config = dict(
    num_hidden_layers=26,
    hidden_size=128,
    num_attention_heads=2,
    num_key_value_heads=2,
    head_dim=64,
    intermediate_size=384,
    vocab_size=2241,
    hidden_act='gelu',
    norm='layernorm',
    norm_place='pre',
    norm_eps=1e-05,
    positions='learned',
    qk_norm=False,
    attn_scale=0.125,
    bias='all',
    tie_word_embeddings=True,
    parallel_block=False,
    init='normal',
    init_std_qkv=0.0218,
    init_std_o=0.00302,
    init_std_up=0.0218,
    init_std_down=0.00302,
    optimizer='soap_variant',
    learning_rate=0.0051,
    lr_mult_o=1.5,
    beta1=0.95,
    beta2=0.99,
    lr_head=0.0059,
    max_grad_norm=1.0,
    warmup_steps=200,
    schedule='wsd',
    decay_fraction=0.717,
    decay_shape='linear',
    final_lr_fraction=0.05,
    batch_tokens=16384,
    max_seq_len=1024,
    doc_mask=True,
    train_tokens=101300000,
    max_steps=6183,
    dataset='wikipedia_en',
)
Each number is 500 + 40 x the weight over its row's rms, rounded and kept within 0 to 999. Layers, rows and columns count from 0. Numbers have three digits each. The size before them is the row's rms in percent of the matrix's.

# layer 4 MLP up, 384x128, rms 0.136, rows 0-213, columns 0-63
090:515510488528472586468513553497490520524512488501533506586471560538515547498484527535535419465459483539459481441402438484453489441523485566506460552535473524495519494542448502538484493472454495
071:522518544542576468465515533458438514455582479450543460503550507445487484528516493521530565494527542445467513449494536414563502496423565462509515486543512593504536558526562586468482572480493530
075:504608564510451533511518489400522459521529475511520422549491469498566570433528476539460517529456499541514518517504456498525550519449526527505491541510536509548430452505581509473516474527455537
057:552496525458460463444478514485535550502432560572540538415514533470392457497500495452506454501488550467494482572515463514511553555511519487548524467539418482559506506485525526510502432477562501
143:529530520488461484493548510541528440563558498478501500522474381476546488508483535483491492486534509552447452436556497473465595468564493520509503541511465458529479448544528455511501436524476441
095:532532500509491534442526551481567525518533463548505552539485561494420506524458491500462509510457560484446508524489492520566480509474539501543447527540515508492480466497514497557522449463428418
112:544514523452518595479495559523434478548460454471501448527474521502512475533543486428475533495534426478475516502534506549511501473542508507609449460525488515524477465533588538432498472519518498
135:491515459515499485580467451489525466547466433508498500500541503515514516464497461549521555453448460467537546463507453457599505530436590459525453508524504510549559514408548517474522508501509535
098:537426533499566477532451482506509516493486543482596520484557507446537482477437541517474472460502496481497464567535451497491436551481494489522536539502515455434491485485389547522485539558562463
085:534490436449564557507510544498456491507516562524472444527494458484443467499509485462517461405453481480424512502481442498418509458499517528632511554519502494542526446523432510569541493485413529
092:469435496544515522538477447496524537560563500425523532500513524466511523469529489506503547492533457553448509537504511526546558510437531558589518501529472460465539504521423492456478530462554585
091:530514473443530501427510538506461556471498491478504475470523510565513513467533486441525480550448430549519475535507482590543497454471544471557450509529566460562496483511544509435486574594471470
082:539485488416463482515514441517500528478502465456486503442504553552530458479548500565505480466510505487547487507470494490544512483406482522532462501490545509536568589500492486451559533475479523
091:506476498503473474409570496471466553546517457477494531541512438487485502506518516532487526499500542514452472445528490580512495494438469574502495468423499538566544541446459555511435553498536546
133:491460472526522455524494491437423492462519541486508496587574523551500501499513513505522472518564449501521443473460490574552479521542473481475467564477521517463543533522484504495482491512531514
108:486556505533483514514501522501485500469503531526453443441510520499489400524516495507499563470577437525522513507491532481490474488523461477516467401532482422396513527527481505500569578472490482
073:496574511511534501484520467493560521499520475465499558489502578433473490481512469525503464506462492474453461496475550508577488433454513519412532613487479443536508505402559487420453484479451532
084:560465461466571493536529516530514415537515508515561579426511570442490521541490499515481457546418504488455499504565442485496472572527533499414481558507539508508452532501554499534505420507581547
100:553492522445514514577476502497552466446450495445495495501532461509473472539572465480471527493558525462449504460592520478504540432482515505525511530489474462437473476477558492471506543497488404
090:542533517588579472459458450470518493528469467533536460474493479520520531485480485495531475493508452504449519494515451599456434469477557487504531525418432499442538545449503555556482516480434476
096:469482477476453494562512485504485582507528455499507488515470499493500505409578526545542552531524476473487511487474471479534501495522479485499465473404528436522456459535528542503499584540589488
070:515505529473515412451537502532522530501509539517493507456481479461542557443499448503408474538439523563470570511539529455598543516484522524486498479449575523494483571543508501479499459486530550
103:504536422486490519506505499514460514488412460440467493520484483579457480577518558433504533545424511471496469462462473519521549600504477518481549456463559504514503453537478455488464557445565525
086:565447460573470549498465466500460502513479550494411480540499557485433523511486503476548552542538522432421496493531480521489484427527513556461450494440499488517434549500502515511417506490535433
104:493544598501446522473464589501518458463487542468441524479533475481520498494444548443450527519446478516563504495561523538493530538464473602567487473520580511592446494562549457455498526483464460
102:551492470517464479453509510504474556486536584441507424563431481459498539535476519476540559526514507514440534560551516461441572427473527546534567468493513489451501547509538424558431560536433483
079:465512564508526510474440539494575531550478483500551462462484557478544542511487426463523506552536444506503501491536483530532431499470497513450500544428495529551547532379497557543474440489541564
091:476476491503537511516472549505464474423535528545513471439511485460563542451555518509426509455554537489473461523561606462508563482500563503529512480552455443509506475545491473469519569486436454
126:481471483468506538534465554507467485514491479525562550471569535593521459516488512511469514506540444408604497511514482487532475518511442503529517500578521496529485476458494473445481558451502508
082:448577463534371486476544491471591514539536500466461475510537535516513461486473534510522526479522534559443550495418490491496505520500516580508506449524434453556515474484490431561482451551505529
100:512524491482467531452460414478483564444439512559475523409488512477468493449500524545522502520443500533492475600399480536447479497580491557503521447487497539506407545520488484498525475431525511
100:466515458464500512506485541523511478445476459487476408534437471524618510459483512507485526564490479470494514504500555470532505553529458532484484516511522519462528472538487488536467523500513533
095:514466480417496480473471498547494437577442445498561490547525471504598477500473557524467512495527473492453466472530401449494572446530492527497494514505516468554556392541530472432478490531479471
101:513464527505394524511485485476522527521513495524501495523567561487451559538528494485482552517590509558485499469503502522569521548504470533525426548508508488513462509473500574466530481565483503
101:474537505421520536546458450510489495547474508480546476491505503538530482407428531556518458475479507421564554524465491530584497525527458492530446444447567512456456582532474474532476495518464561
079:532518534525584573439509513430460565475469586470481551540551466448444487556508481487533593530532518540507495420420486527497505403465534513533528581507492457491473499472504531493488555484578465
076:505508502529517534475530480432566488494504573560421531561579486469500528503501492543436490543504493520479506473449534468480530515479498522538475610534532428556496416462486381525444480448487458
096:450550530473451451524538525489511514504527411555506479431529513511542561487544386496511489516481509461513452480484523446549485561485507521481505563503518451530439442542483501489551488424538482
107:523515528506479521543443523476560517519475522528461475418539558512473441491492479484582514474556551507488461540469462528508531471435522502469471461510493519453512538419461424549554564486465547
084:495532489530519548520498408504524560492462630537468518501434498548527430461526478486516513514454531409499509461444517555501406568484490493488467521544566583460445563540521527468543528492496446
083:477585504504468539554510550455492411536551483541537482519534589554447485464453545488535533520513494551541483488522546490505525461457486445487541553514477453527494525509567517534482539485504456
099:525551533446449539534471508508534482585515500476515487484584526453445487528494551518492462550552487544492427528460494525460505530535549401572489584495511461490523511519431513511526547476438516
104:446442517495484441531478484472527435524473516435546547495525475509528600522475449444573477478441504560496493486493449485471531505489533498573521494480537530560533459507422396501489528500519442
093:497479510458448481480528525510526420501465474515489482542461511580552450459520548487552524478444484542524464457453511504488461502546478440479503442511505492449513534434532542541484545566476505
069:548494455549534515415478509478501493505472575514570437460458475546520488506496542492592511533502541552475475488476498577499558575466519553491460475516497497532484474512498484491442500469485539
084:484518513530563540511514498534526462573492527542468425524508432553458452469597502487527473537445503462436483521438481538540532555452493455596482514543507496449497500500452492454545494507491524
098:541484495470411509433500439524527477536462445496559490471470483452465551471513531482597450541443551525444523536514488563517576540515528437540514518473528573514464461520501473522490450500521516
063:507499461544510498570553463513545444462514426499470479500471530542502492459481546492538527504547547535491468518448520482537548504410429472509486525514518487562555520529522454535558491420449507
061:480496451518541455486478502430446431493500463537505450518425515486497482517554506552496541425484597540462515545551426571515537463445486532537479491524522550534535556505420572556503430469512474
147:522504540534428414518506593395522544487577489502537547525529503512463550450470502510492545552520492456565486482484505530530505452532527511494483452470454454493484556493554470497544504517423421
191:499447558456466449553492489498559519466529456513545539521422575538454565512523431531539450496499500494470514525475504503499405560429423510499534539461521559470546516458551489547520531519480588
087:559578476478476489491466506445511459505593544517500481437540470470468488497519497571477574455495501545534389560506459483528483498473503503520465536508434547476474481425546562563493563492502542
070:445547450519478568530523511539518510434536468541501482455557560510515406497469497476543455498518541458448475500511508509500496447472465489591480496573522562391507527542428464481578506474552480
081:522484579489564500534447511503489516477450537491512514496517552447535477598522510513475570492498484558481455526489492529513454411540470516400574521538510526602493512555488492521516416474582480
101:488533490581480469551570481499454534480507557517489578546476472453453525531506484483553495470480486469434466483439513448523492529486542538496514507483473464449530514471580580450519485530555519
069:443492502499442524461495530475506452498522543499550479547498458506541434465492479505506483497519446394498485450521499574533517528545497451507569525361528445400484502530523482502535506545475425
078:471502474516548450525539578516533449495530475537556535498527435475520532424492522480542555414456471520512463467578495466416467511475538467497552511538508485578480525582450515501465539481517470
075:460517472496488511569517450489464537478495487571540485492472554457514533392469450542605528530401457511530493503508477488515457547515530476472455498437529521490456482575441517531559431505523428
100:563469528434486555510547496479430445469444486468541486537561495489517527453460471552464504461471472579450465480530448477546506495532541525465440461494511531535475476533472541553586570450501467
085:540542479513526465505521447481514507460408508566479493470533485444538552443463484563503532545523501529435480544486526555451460559466570498466527514481563466448479482481512482522589493477439432
123:548444486422503466505487503485543474516569582540470470501506532409527502504573463467464578512505494556500516548548443510468485540422545483490514479503402538462493585457425482453524495574510519
088:566470498443516496534556439504504463560449526498476574456448492527511476468585492538582455442420472508476498465440474562526465530503456563490526554514483445523508523526452473515528449554597621
092:523553505534511460438496474489478426521468572512455486519525497539528504559484493552453528513584502510510521465485508500487402478541486482540447438537549592571498547560473490491451507458518501
159:520539491499527498471497545468342562452525479454586529533490438509478552489472523445504577473415477502540470443509453528473488493566491460541488458536493538495453461488492532461533542514494489
107:516492477537548482456556527492509526555451472481475488437503530497604435479444524503513520495501529505498546509518560510484547473517465589486513491518573496500521552586479567476570547501468587
122:537483465569514423524479587522511478476477520527545519482517549503540488457446494488598491554493466483512499529495472480488574507537553518406454517457468416512555536433493496446497442507515551
071:509457430512569510471533451470421492506493504560464568514531528479492505549480536520532578513499453541495484459444475512512482514573569470474488461493535547548511585411451556452482495465514532
093:474515512482410543486517525468493430558523457460512483514528495487419466496537539499497536477497507508535506494445500424600443478500455535514489450489385470491446525572429496477528541485532459
081:598506465515497490463560411469531499548492510485502469508550472499460571556530552495549574569539558518573528522447508556484484483496472524517542554497463548530481530478532532539561422503484535
132:519503500522506465492586543503438538511487495524484457556547476489525424484552450427451532444568502554476505527518529519491432495457476442522470478489477474483480505491459459533533468538462464
067:546489536461557491533508509453487457501528557459510519480521483483442490515579469527546557538447495491540497461536475465513505499459541494477478508474511470447476554495583537512514530465587500
062:470527480422414508488482567542521541474497484578529492508505561540561506514461532472498553522491435458551503606505493520538523563556521528551500526547527542552503573476537443457490488492524532
079:551539536501543474502478551544505538518502479476488575532543491480541558525529506530399509432526565461505458476485519530468534453469493585593500502556507516580545475544559489578510528496524411
126:474536528523483481473491542507428471472548518445493411503413561509483504512521509498565496425474490504449479486512469533529567476479514405551536460480433447434584475500546484520569515554513500
071:581563491474443501478437519520498477513550546602534469438492482549547471483461479465521480555505490443520514602472480492520517528500520514477445457510477457550483488482518502498471420510440497
110:495513539481466470504400533489477497414486489507555445538489498543459548410505479522515522576499526453469425526481486478525465525486486541516410477476459505488433548508475518464493504473517543
085:523499487522495504480504517456524536452516506492550384447482445489480517484482522569530499465532481543397489526538447496535521540446519519599447529420516481424450455514522554555561547529463491
087:474511531506524461518508482558457512493514552495492514556594494431511494448554490540483462488440496577473510429513472534475530468571555488438502503545554497502451483452557469561533482509471509
079:536509478464549460539463465453484470489456559446522572463423490468522486453515521442475491491458514464506436458516472559528506487481466551444450508464455447518485516567474500559574530560529504
109:486546434445511573430533508599405465509450448503469503465486557487463506493552478468535542531487494502493555544468445505532499432536514500525513449559501579571512502506460447569489489382496501
138:535502479462500512549515489427507434573532465531475538488500543509485455498500520463484557433456542551435463530484487514439494514476497501529487539587499489534505596589479470511425502493485461
110:440487486458540511489468478557505449494451478490539501574500540514542485468469548570490524525477485508486528605510476415518437530439496514449447501464494532529533523511483507492489459453450449
106:480512452524495476515502438495483513443493511529444507492574558577492503511556504497438510537446466402465515549485510570441442484512486586478478496480505557550451520489490554527531481521515522
084:499502483475480439504514453498584492555401517453450500544543520516572485474475515427501469491486607526525517480496529572482481485488448579521522505572492453502479488531373531485559511501485489
081:440548526500487501489491572490555541468599487530550501510533563504487506530458502426522527493556457505515480505451457422506497486490447563472510532496503402448564508451519457498425435514480491
102:493474512505494511551551534489525494447501508516560484467505477523502480484551388532544495558498466492519462458515537515544475528473451520601500568432534532444481515488513570477472537528488560
079:517534508550527499536502535471466535553454570516476530527488524468528408485491456577491504472438552505453469492517510475481471488448507619536543468532495501412485516511448563560527519469505537
132:511512496519511508469469444587471544565515500526483540485522555486440490472442502510494533511438405503510523523509452519555419448528498524476549433469540507507515539525481454484471416457502494
069:544521519510553461565513555545504469509445544501456523532564506524409562494515489521499474528490457497496461483550430529518488496552451477548531523525488607544409546533437575466486506499526520
059:484594517566573482544474554519486487513476493440512475454496510455496520502449534503501540463533535500529489479505502467508537481472494534559500528505447498602498481532481579603507411428514558
080:534532507447495551449551481547490467484434489488517574413563510468435544422512479487514528457503487514467455418434459518493450488566511495489470536510502541502498488507470550504549597491548564
088:455579471523499501513511488541516475530556575516480476518487478525586484462470519537498499543474449434533507494456514506516528467518456503545487483578527483454496458509477492517486452496531458
080:494523528500484454556443483508516535506439537452507545473526550520433531481541530519503567449448532473538560476449443574528515562444519465564520471478559514486475532537461514501578543453482563
101:520531547470482445536498540483477498531553471538496504435553544509467473499495488511514508486487486494534423495504407582495431413562491534485552495540449572506435558546403467516484541505524534
108:477499495462473452568494487558539441496486537529439600503559552517514519426455438511416559512468470510548468576490504451486537490502459623515474549437538412481487492485555502549465475507523437
096:545468415455502536507517431520508485415462468488541521509516463474565482444490517489545491453427430482524498441451446551503493599541512505450518582522566472523516520524530546503500517487533543
093:530490470528459505478497509540569508514533416487484506479498539482479505459415557503474536495530532549515479538477531516474438422466541587470442468484446476529501569527496456482542591440452466
088:554445437545503482474450489514526541515471578470511553485476517496445545531555468469540491536507551434553547522429446566506534468528476583482559459562446515545466539534414522493498461454528529
078:563507487513526499453541499539467513509533453476463474479421522494571483488482482507585484423468466519508549482557468425524528524484560530532456453527459435551476521576501469529524470454547570
091:521493439493425470470508484602498432519486517519517514557501454529566531498503530470522534521493480467538493487508487509480558502549489495499486469546428453570538456458536448477479488505508497
113:499542534435464571526515510403482491514470540566464492491458520460552536456399486535497452508487551521510541416516562510523469546477487558487510598474432422467499517561498572474522520487488486
098:531424565577589382503512412541500513498469456503504497484456573448489494480572518499465561506475516498512561499450498495527457484483519536464506510508475464481489605542540545525472491490567490
177:536498499445481513496468447538518529487441454589569523522564520504501480449443474470570538489493550475520487550476507518466469452526481472495530559539583558439417496491447494523463513553479527
094:511463448455561535529532525430428547497435554508447486563496493517530541508512526483418454516479491528508442499502484507526500432512455484489471473497559506469517506507458474552522511551509389
081:520474530494551489475495482479521470484479505472554524534519504411473449508540561477529517477444536428441538446553465504483471603548543466495524466494537503510423544533444553434497508560431454
079:544513450535519493435483420506521532523431549466501504502469484533535479576516512511516542471485559483521549459493534468491538551511519454437514494509440503493551490496528479524480554471545527
075:565552492490493450420513506498472538481506463504460444508485497549527571464526536524453532518469488463462507541482539547530513525484539545490446496473514504527481472461504490575556446538473442
097:493495502539454492459491552594472536454461520518438495517487560369462510473475488425559514450451499459489559520473504429451487527531497493434536469441487420461523522473521565502494491476525503
080:550542547543463455482492563531594562528447487488495426542565473534520567504500515447472497535622449515533542460496474518537494502496497525568543473458469437455514499543540530496510513503499497
092:558452490478551505454475538490498424429454517505619437478566458531487450460486544541497510505547480502460494511541479487535451579429527455544509538487508477496443493525529624486481523476487483
105:524503551490504441462431432466497484430477526449514564461492585520515470554523493447529427460511438539412372577554542489438564538484499494526521479463498489518460552495526520460517536466551500
079:448558511462569577506464536517473472559452469565481504454512523502534510496485518515532473425458476497524374543478484558475473552564482486488483525489440516441498535428481565550456507435554528
085:459486526472454546517474439397537478553503410550515603447550526416511502469511457483511508577511491457546478556501486562514494509537514497481484496470425466535441548472456469487530428419523490
080:442469487517480445503510522484588498483548528509439498477438507556545563491552466477501493502541412443479563467508499509518484503545468500439485499520497448516476506521506471416545423516477550
144:451524500501486489505444472503478485492512406449491471488540562520486502581503491491478471453460560471452543567481529418501579550491492478480545485486506573470462519503495423524482451453493556
117:512519533513461552470600511489500459480523456481479452523486470550542534495501487538569523555452542401483474511548508497522537517506433545484454517426508504471501553549497567478546463532529489
104:485504515503495537493500543528572494454493521533456481451416508535533477465493485524523456537472420502489493540478462506539424597431495500513469553464585486589554501530494496542484501477575576
066:541517482496548594450551523483511479592458528494429528471502514414516508470578431558499478458540437522505495438537522462483496411525441568493507556463466461479490482507470533444544502477528534
104:520513511531542499536484478498472543429472501526430488548563534475516594459468435481502501579409495554475497583542474456577483532489557453457477506484478469448523540518466464521515482471499457
175:562505557510498550480529467529487506565424506447494496521526421478567513516539541589445540530491459518461438531507504563483556527543483601503505509470513474441503477483534431480485502547424480
077:503543466477459473516565531388474519561526497477476510574494459516457537459438460455542569587470535512531477446506566470522520496463570496490515561448508423510542439530488534442496427544476557
085:524564544430515482530481567421501503493564490533491545413457472470473481455452555456526435524552501443518464550491513508523490442461536513571496502462483459502433474519535435465541454476542621
070:516457555483469514513485531487526471549453544492482461482476476469508531409475528523512489520536455503509509562523458491535453485524491490451491458494498512535491515453399565438421563536436503
092:502464442479538565492562487419499427500540477544527473514554515452516485507540534588476457531504497485527444463489479562523521462509583496540507540517538444524458567573524508537481549502469515
179:566494478531501496501587473494494501488583480546411490568515537465471449525485446503478493543450495527430535491548491463561411515535518480444483511544563461455526536475495508468512506554503535
098:576563502558499563474534514500485542500462507505480502420471468413505436527470560455539542399482507476479532514430455489541504497471555541553519579563512518438493535480484475532495503539491582
101:518527472542477427581470466442501439501526553490507513561636481466436498516454518474500536455450550521503454405497508474497487554436507489511482568512560463525482535520527491528437584500487536
147:521550467510468551484539510504433478483536474535502389454487588514438490515500525613504574504483487487514445576503523448523538525470535520470446546555452572521570518458602517515503471468488510
087:478499481476462473494476476462540564494496499575522529494510497498503451499445473380583438549479459451505454543499486477502497521482460478493517556461544512432430512458487460431478495526466465
104:416480500589457486509478510520505502445474530541481493546450512546491468522523548516542446479487509480490464523489491535567532549525525523513533546497563407506497585457519495508501497454566525
096:481503551578482518422556541406460528480531484453489523492493442455528502499503509498528521471427526448522455512512515512482538550526537465507527517456502434469544508571464538483541490451528461
108:505532471507501514495546491437484533537489461427567490507587482507526471476496501501573541589473486532497491494385453482488509519519516483495482462481559577420470484582457539508524488341527527
100:459469540469535543525527466596560499478500482553557510501504438437454453501500501433484573471505516471514506482557419499502482471484483447526572570450522517538433525523557626449496488436514544
118:534524512543465457509454475477445500500603487514530516506440519498547437514510470487536421510530571532467449529445521469537536534469536527497566489504497470480553523515473479528517482423483450
079:515473559462456438463532487476537463520552554433515472511445453515583468497438494562521482472508513501479526526531499422459561432475527480514512519454484473539518414552541472503460428478477517
086:500508483447497497525520456481515564479492534477582475593512554526511488535508514559509450488478524393529392463466560422529485534444465524488495552413492546443469497536520457502496517527470473
064:542529517461557582509530416590478474515514460468514515563481476539432512465488524580470500486496540436505455477443419474497531541494464503516576559477514561422425530490493544529479499415463487
078:543544553488536542436507577512461504568562483509515476495505470463497550466528473430542534521481439494454439442500519509518484479507522533460483510530445507556548565540511489428526475430537525
112:496468557510474516565514421526457574431487511448471506467491522521532545534534545518475511447522469501475444531471463458580498553428425504422477584549444437506505500515513493515519435452487509
081:572463490487500537434497505420535494488545550556490463493531490500416459513505460485460417564527539575478478503507487505560488467480486517516478451452495453499427534494523474473529487454517532
088:462458510491493442469435518431424479539511519453465433475504555514428517478496548517491569517452455619464479512479464458488527507479478447526473455474515469522476408477484481491486506511519477
069:494593536553491534418536504525484450477512500473517525408472580500512484566457548493552524511533560432501494458491513461571549578497576559474452534518441560489495522493526481480422496489482536
091:551499474499484520472492449450485480505473568530532507547572528490497509515560457446527458517452489491545421515538524505529589517526506511498530562542548525486451505485461474562545518523511477
094:517520451550481508485470445506458491510480491539544509555526490425521424500460552502522576425481501527503500479538507436459498430508572483468567485455497538447490504573448529500460555525486472
073:481612430509488491497466514547594553506540503512453484481483499499531501454500493566533477593509508493490475492481501471578523516508500544488535562479542458478408533522471551509412496471571539
091:532535515479542508460562559437466450412577483494572514520500474486473490419482541552555481557460481475539416502448460457557530490492419466443500495492490483517506479501509538577471437475517451
086:430540507540477509529513466513453483538480480477547514550504540602503550512484549566564519529443522471572487503507467538420546507498460482519533447470480486477530444549522488537529469510427512
093:428560470563525504530497531527494508430581503501502524454502567516545452441439562530501498355501479519459524461468480397548511453472511495485473533594523528460483475593457445600509464514529503
094:584530498359510488544454479512469520546456543476433537478486485601538442446445451478443603495486464483521560485502501514519526523537518567520505486496525489529468466486468430532503507489540478
111:498501539501546498524472495492481486512541484505506554563530566455453519558516454463573549518468513456509488583523545518543513473512555569512491477638518494505505533545523546545512539522579461
059:450481471522522451506597485474523510517520514503507528551422434526604402493509532470571466462487550466534477452457483495449543488486451494520567429576511402455519543488449476480538493499553520
084:499471454526526454497515523462560469491529508462551535480499446465537515500521463495544514511483461494523547407489483494510566485496509507534460531525546400534562456437512450440473462453466506
096:463463452546505499508526510488543458432424537484512456589448479588441475535553557446555504513505478493488474471467488487438554572529498453447490465506483441431483486465492618501520546468481540
114:517506471585538518441498463465469497478581494469564502490477502524456511513469495463497528524461456493573522555481480544514468520523527505472489529409431485531497505498487563463463477412467576
189:475431469532549536474530493541542532531423498515499547479464521448465535476586534526501479502524561462507473507434511523456467562448519487467458489560425449551632524477502527465529482423526517
100:510441475474428485507503466471477545454416546556488517551508512416451533491483596505605472486500553507535414462531518439504525494491513497529423549524547471478461531461566425456466489471543565
071:532500533408453485468537571467465451558554474497549494526494500508544501464554561543529485524522440479468421527546439548553526537508520499519504566519442414579499505524594492502560492498534489
115:553492485491575497478472492504481603467488534537528504535491535521485497502549427469469496490512484450456521476450514587504476531585534493465388504469558528461508534453470472565482548541490483
095:488504461583552466447499545527529585540501565511476530517463492504488496457569505469503496465478550494428483501520507550495495528463538548472495531458460463481475457454512464522512508514515516
138:576473481498510546517482536549454496437497474541499439446529495488473466536471562535525438559496479511449470567499488525457474565492449455487430460502528444462470504534530507543576443490503539
104:523513542457577506460503542491481479504496510533500610535517589472511535432478568491535490547533483447495491533559470559529497502509536428526491512457568541457463524468449517495516469467478516
093:540464564513546451474491492483458574474482548506552501563559516422467530446523487487522509479450465476482485535468476525514460462530549497496475493553522542496583503492594462491535524468534499
078:477532481515453501409494484473492556525524493515505527491539503491570482561464581461447570520462514507501487529484460554437549562569501478463530509464525460513467526474490466470438528514509427
087:456530533470486536466541530465484472444533485466521471571454489471442510429558529536546566453477508467457488503497432517487476481429521477520511492532504430520503479510537489543542568503495435
096:455539492478505489461522497517516439548515510435447515490576495546471499496463582544505556530527493464554517498510458437486513474542476517536467531461549509516493488399487540482458500493476483
067:448465494492495493540511460464605481528448533460442474497470507467515504470574441464489574472524490505433485522541493507496464435439524572525453538548497474513543513469471481484524497528575480
113:551509415451535506472523552515501467494432558498547430550472498527568474471506535506503535517484522502467471497499516527502501463440534497517500525445528512480534474584586582487520455458495475
109:542483511490473553455507509502499460418582442462523550463548540429393509477543539492476502543528422573415462484464492527512549466532511510523530526566563510509528519516539491522517534481554561
136:469524491527487547433444474537473575504473485465455495503500556478539555512543519490500526433518455478493513451497435438468450486563480479480518492500598512504499508522426489485485529505552495
077:442494568508506463488519549415512491420530511546536479474501533508506483453428433530499487548515487496505496539487521452519502468410475503499526501544504455545494490519528456473504437483563445
093:554517522534501437524513471559538526472438556551481501497536507531481508496478530556488443549505472454427453528567534505560525565571410483549488521458531501455408450471544434462470451482453489
116:486535565535438411463464548525498532504517495544543531485529498488531506467504529442483519496487511441510500529511473590512472523454467474447420515489566427500520544463515437489554448434512416
115:467505537476525493511498523490436503483497496516516475540506492535528544481471532498535393510501505445503538444444496425490542605510503468510525491457553408478501475493511528511471514427486438
073:519492491391522542529470527538447446506492475508530556503572546482465511502579491471498478561462492435499493481462572495529472513503481571557519584495577521535464463484495466484481513559576550
114:556578546485503532446431561462370535494454535553486474498527491562511493537508559570489484537479483524551470492487468535493475497497445528470615524512484524511510491517502487486497501488462509
181:556483400527536498518514455473513501525525533516481537489498470538482510495474470447522471560525491540500507493482513512547483491575501481486539481512414414504467512456486450506456476445415502
102:494435580536475476464544483522492553467472499494503472540502573503503497483612433558507543492470545522516484499478527585520509476564494559465427479516508547459542498536491498530478437485446449
108:442497496390467421556488499529465463441550522495509539465547563492483571474544522509480525554481496473456481560497512493493571523520552499468513562478513413579476500424503475483483491485503452
071:495528490574507475564452464480487563470489599552427451495465502416545439457517475481550495539456434441512498485483509574545528530478492474525543452477509413419470509534505460544454473466539514
095:555554425493524515453514422496499432572448463538497529554464536520527491465495494551490484485530533548441475482495539544494522457498490517501465495521393510513552507486414568493454530455461458
094:534541526496518612433548469459467494455518518550495468529528473512558420414475492587520436517486509446516436498445492500506533462428494466481510570507499459461487471548501516477500470502467437
094:516510512503433460497558563419523491466606494476557522512519453481495529477466514514478477518526484522480537580447535545568569485505468434564591552484494482448562478568536491489503442497446462
072:530483513536518566502467508501475508501462489505569472552499459519463483501438490552522530486573561527472491521601505505583471476516532454483486447427568549504544566510535586455533487505520495
134:473437499445560485430466453472491466535473470563485505527537588462467540450458476506496526546473485523478530528443427546524529510476490517536467488470489437455460462536522552458473491574556464
088:566534506490474482437473462461489605536413469503512479444453457519552476538519584526526476493503525562511470560508560585460467509522473442519466498532441478455525519447421503508533558523496533
102:465499557451501525488505489447494492579480520472564516564501529593500519491468529507500446597520447578474489482479430498464541522564535437511474495421491489422459472440441494509480447493528530
094:495517494458509434524478597461450471404525437500493468574444526499527474466491483553473507422474506513451431517438518459549509452456441514542519485510554480471458508475506461453404444523488457
109:490514485501452458560449466531491387492464565525561500530525457491452512462530477519496502472494546569433437490546479549549479538501508486469493548413564501495514543547540546603467490518488498
075:493555485435519515486494465498459497533453502540532493514486469476486514498463473495560511462511426520492485456478469505473440446499513485555616449467479489485471548582528530472470493483498475
097:485557502523544446516445567496528409514567471527539443468549519496486464407508477512426554485532493467456377561473498430511501508455492479487464495536521504497549523551486466483529462469512562
093:467515534528524484410542568440448501483485537527452479533467486501499452498491548501438539536417518518454542568522491541491549521532476506499531354526527443468502554463514480453493486471533479
088:575493467442548435457552524454527560526485521490529520486462524507502597499489572507552459534439579533481514480456495607466464454473575523492505470503468562498493498540426528489553521545518507
097:519538441511505545416503516524489500434513469393509460502514532465502513559480483464484469570503501480538489486524506460528489556499494498552501530482526448517453524515467489414534516522542485
075:472493529509507532484462480485562500481526471532451494484541472471514463516494479501584517474565482403458552507569468463541553509555481513488544485543527397458511567459519496470525447504504538
092:524497526501493462551500505490503446476507518501456545554524519484484558474484540540508502560488456463518509540469464457581489568496539530543475561453498470562477538531516465482595471497463420
095:463537444499538554449521523518402458500525532528449477513517578481469531541500464541448487541526455493459499524492486489531556504497548499482462461490513433513557553483480503493371464554522503
104:448459494504456484534548512436468505464545492518554540587545581538453440484534494473459522531516512522527423562549514475486524466525549544493509496485462494511478481583446430442538499545575469
049:493547484496518562495513438426552528520490450496470445500464519533536557534488529530475524538467520571462486566486450553513533506506507537420498548506483464550484523506505424490512519482504566
094:446590475465456506521496464515517448457555458538449420527560540488500460453478543508588530512448531481549485371487449541520450494516469476566598465469474496551554442503476516484482516508434556
140:432477546468472487425522504517565549421524527490499487531428465446499532460483529471490509459492578447461520505492506563500485523528485533468402482505481448517557496524509527483635464416550538
134:520523492495498432523445466445518438524521512518467504500528544518465421468469625581483563373483464535471534470529491581457531500454527454510521449580510455470505531446530509502531518507420515
103:454500498466501499467472483469538600447514485508493412524528487501512549534452589452494455485477547558447533525494515539519480465583528440492456568513520522494432465516567489466512457532408514
075:512479531469551503512507444442404429532455531543485505544480540488528533494419544515508443460482481485457407482509504525486528549575518481471508520572498545502457512498452497453530560529515464
084:452557517450467482526533526479561441479529506474499508437441452514462528507528519548455524530440477391489464516413448458517471507415482599500537442575466502471517515547537518505515458441544491
084:495536504569420446497500573486499538509603468538522476450560568484481528484414529509519536446534494533444520509534516492478459437535437516477456486561539558439484516523496505517454513540531530
099:543508416430510459546528443539504448440436557500534500478464508505535479471540567522463545478551510536467422493516524543490477469529447546441443516558542481547486516502468504575486448506529428
092:507542491560532463523484482435511477480434497523459467521605419442489473509488458459477547463454501462454514477576459525434459512450567436541515593501470463594485484510530594472487453539504503
134:504401465488521544553430457453469603537511510516487546488544508470440448474512535557565541495435539531511569531460458498548495464586458513506517524468501549526465488552501449541512534503491496
112:541454567567583487499487459491539515474529566540491522521515463460479557495557435479461536552463460511491429456489491542466509557508484571547493517503454511550469456413447462513457476504486464
124:469468565523544507525552532459476514545476498456417521552537525527520505419562461448537516507487503504482480465512446544524443502522525457537424500446530517472536527538486524550452471423497446
102:516596472461435466423545455553507442491544525574515477475464497508576509476512500479518501499443512493546549511457494504495468585443582457550459524548551538504506485529545528441497551474444492
173:541559498578462549529406562461459472492478448438487498533438568503484489558489543551523511493523527453508502485572502548495499445404432472498505468389450489436497482508469489505520489555474532
084:495518487523562429459510573419492599534558479485434510521514499443501491537498527464445534438465553506505459465472488529443501517484554493561507466484579479567518538480491518397481518492524544
099:581545529445501470540513547493448526544445510470443418466556568498518421525492488460497535498548488495546491528412536520565577505453500555513554532487460517448455538524521488496507465494449494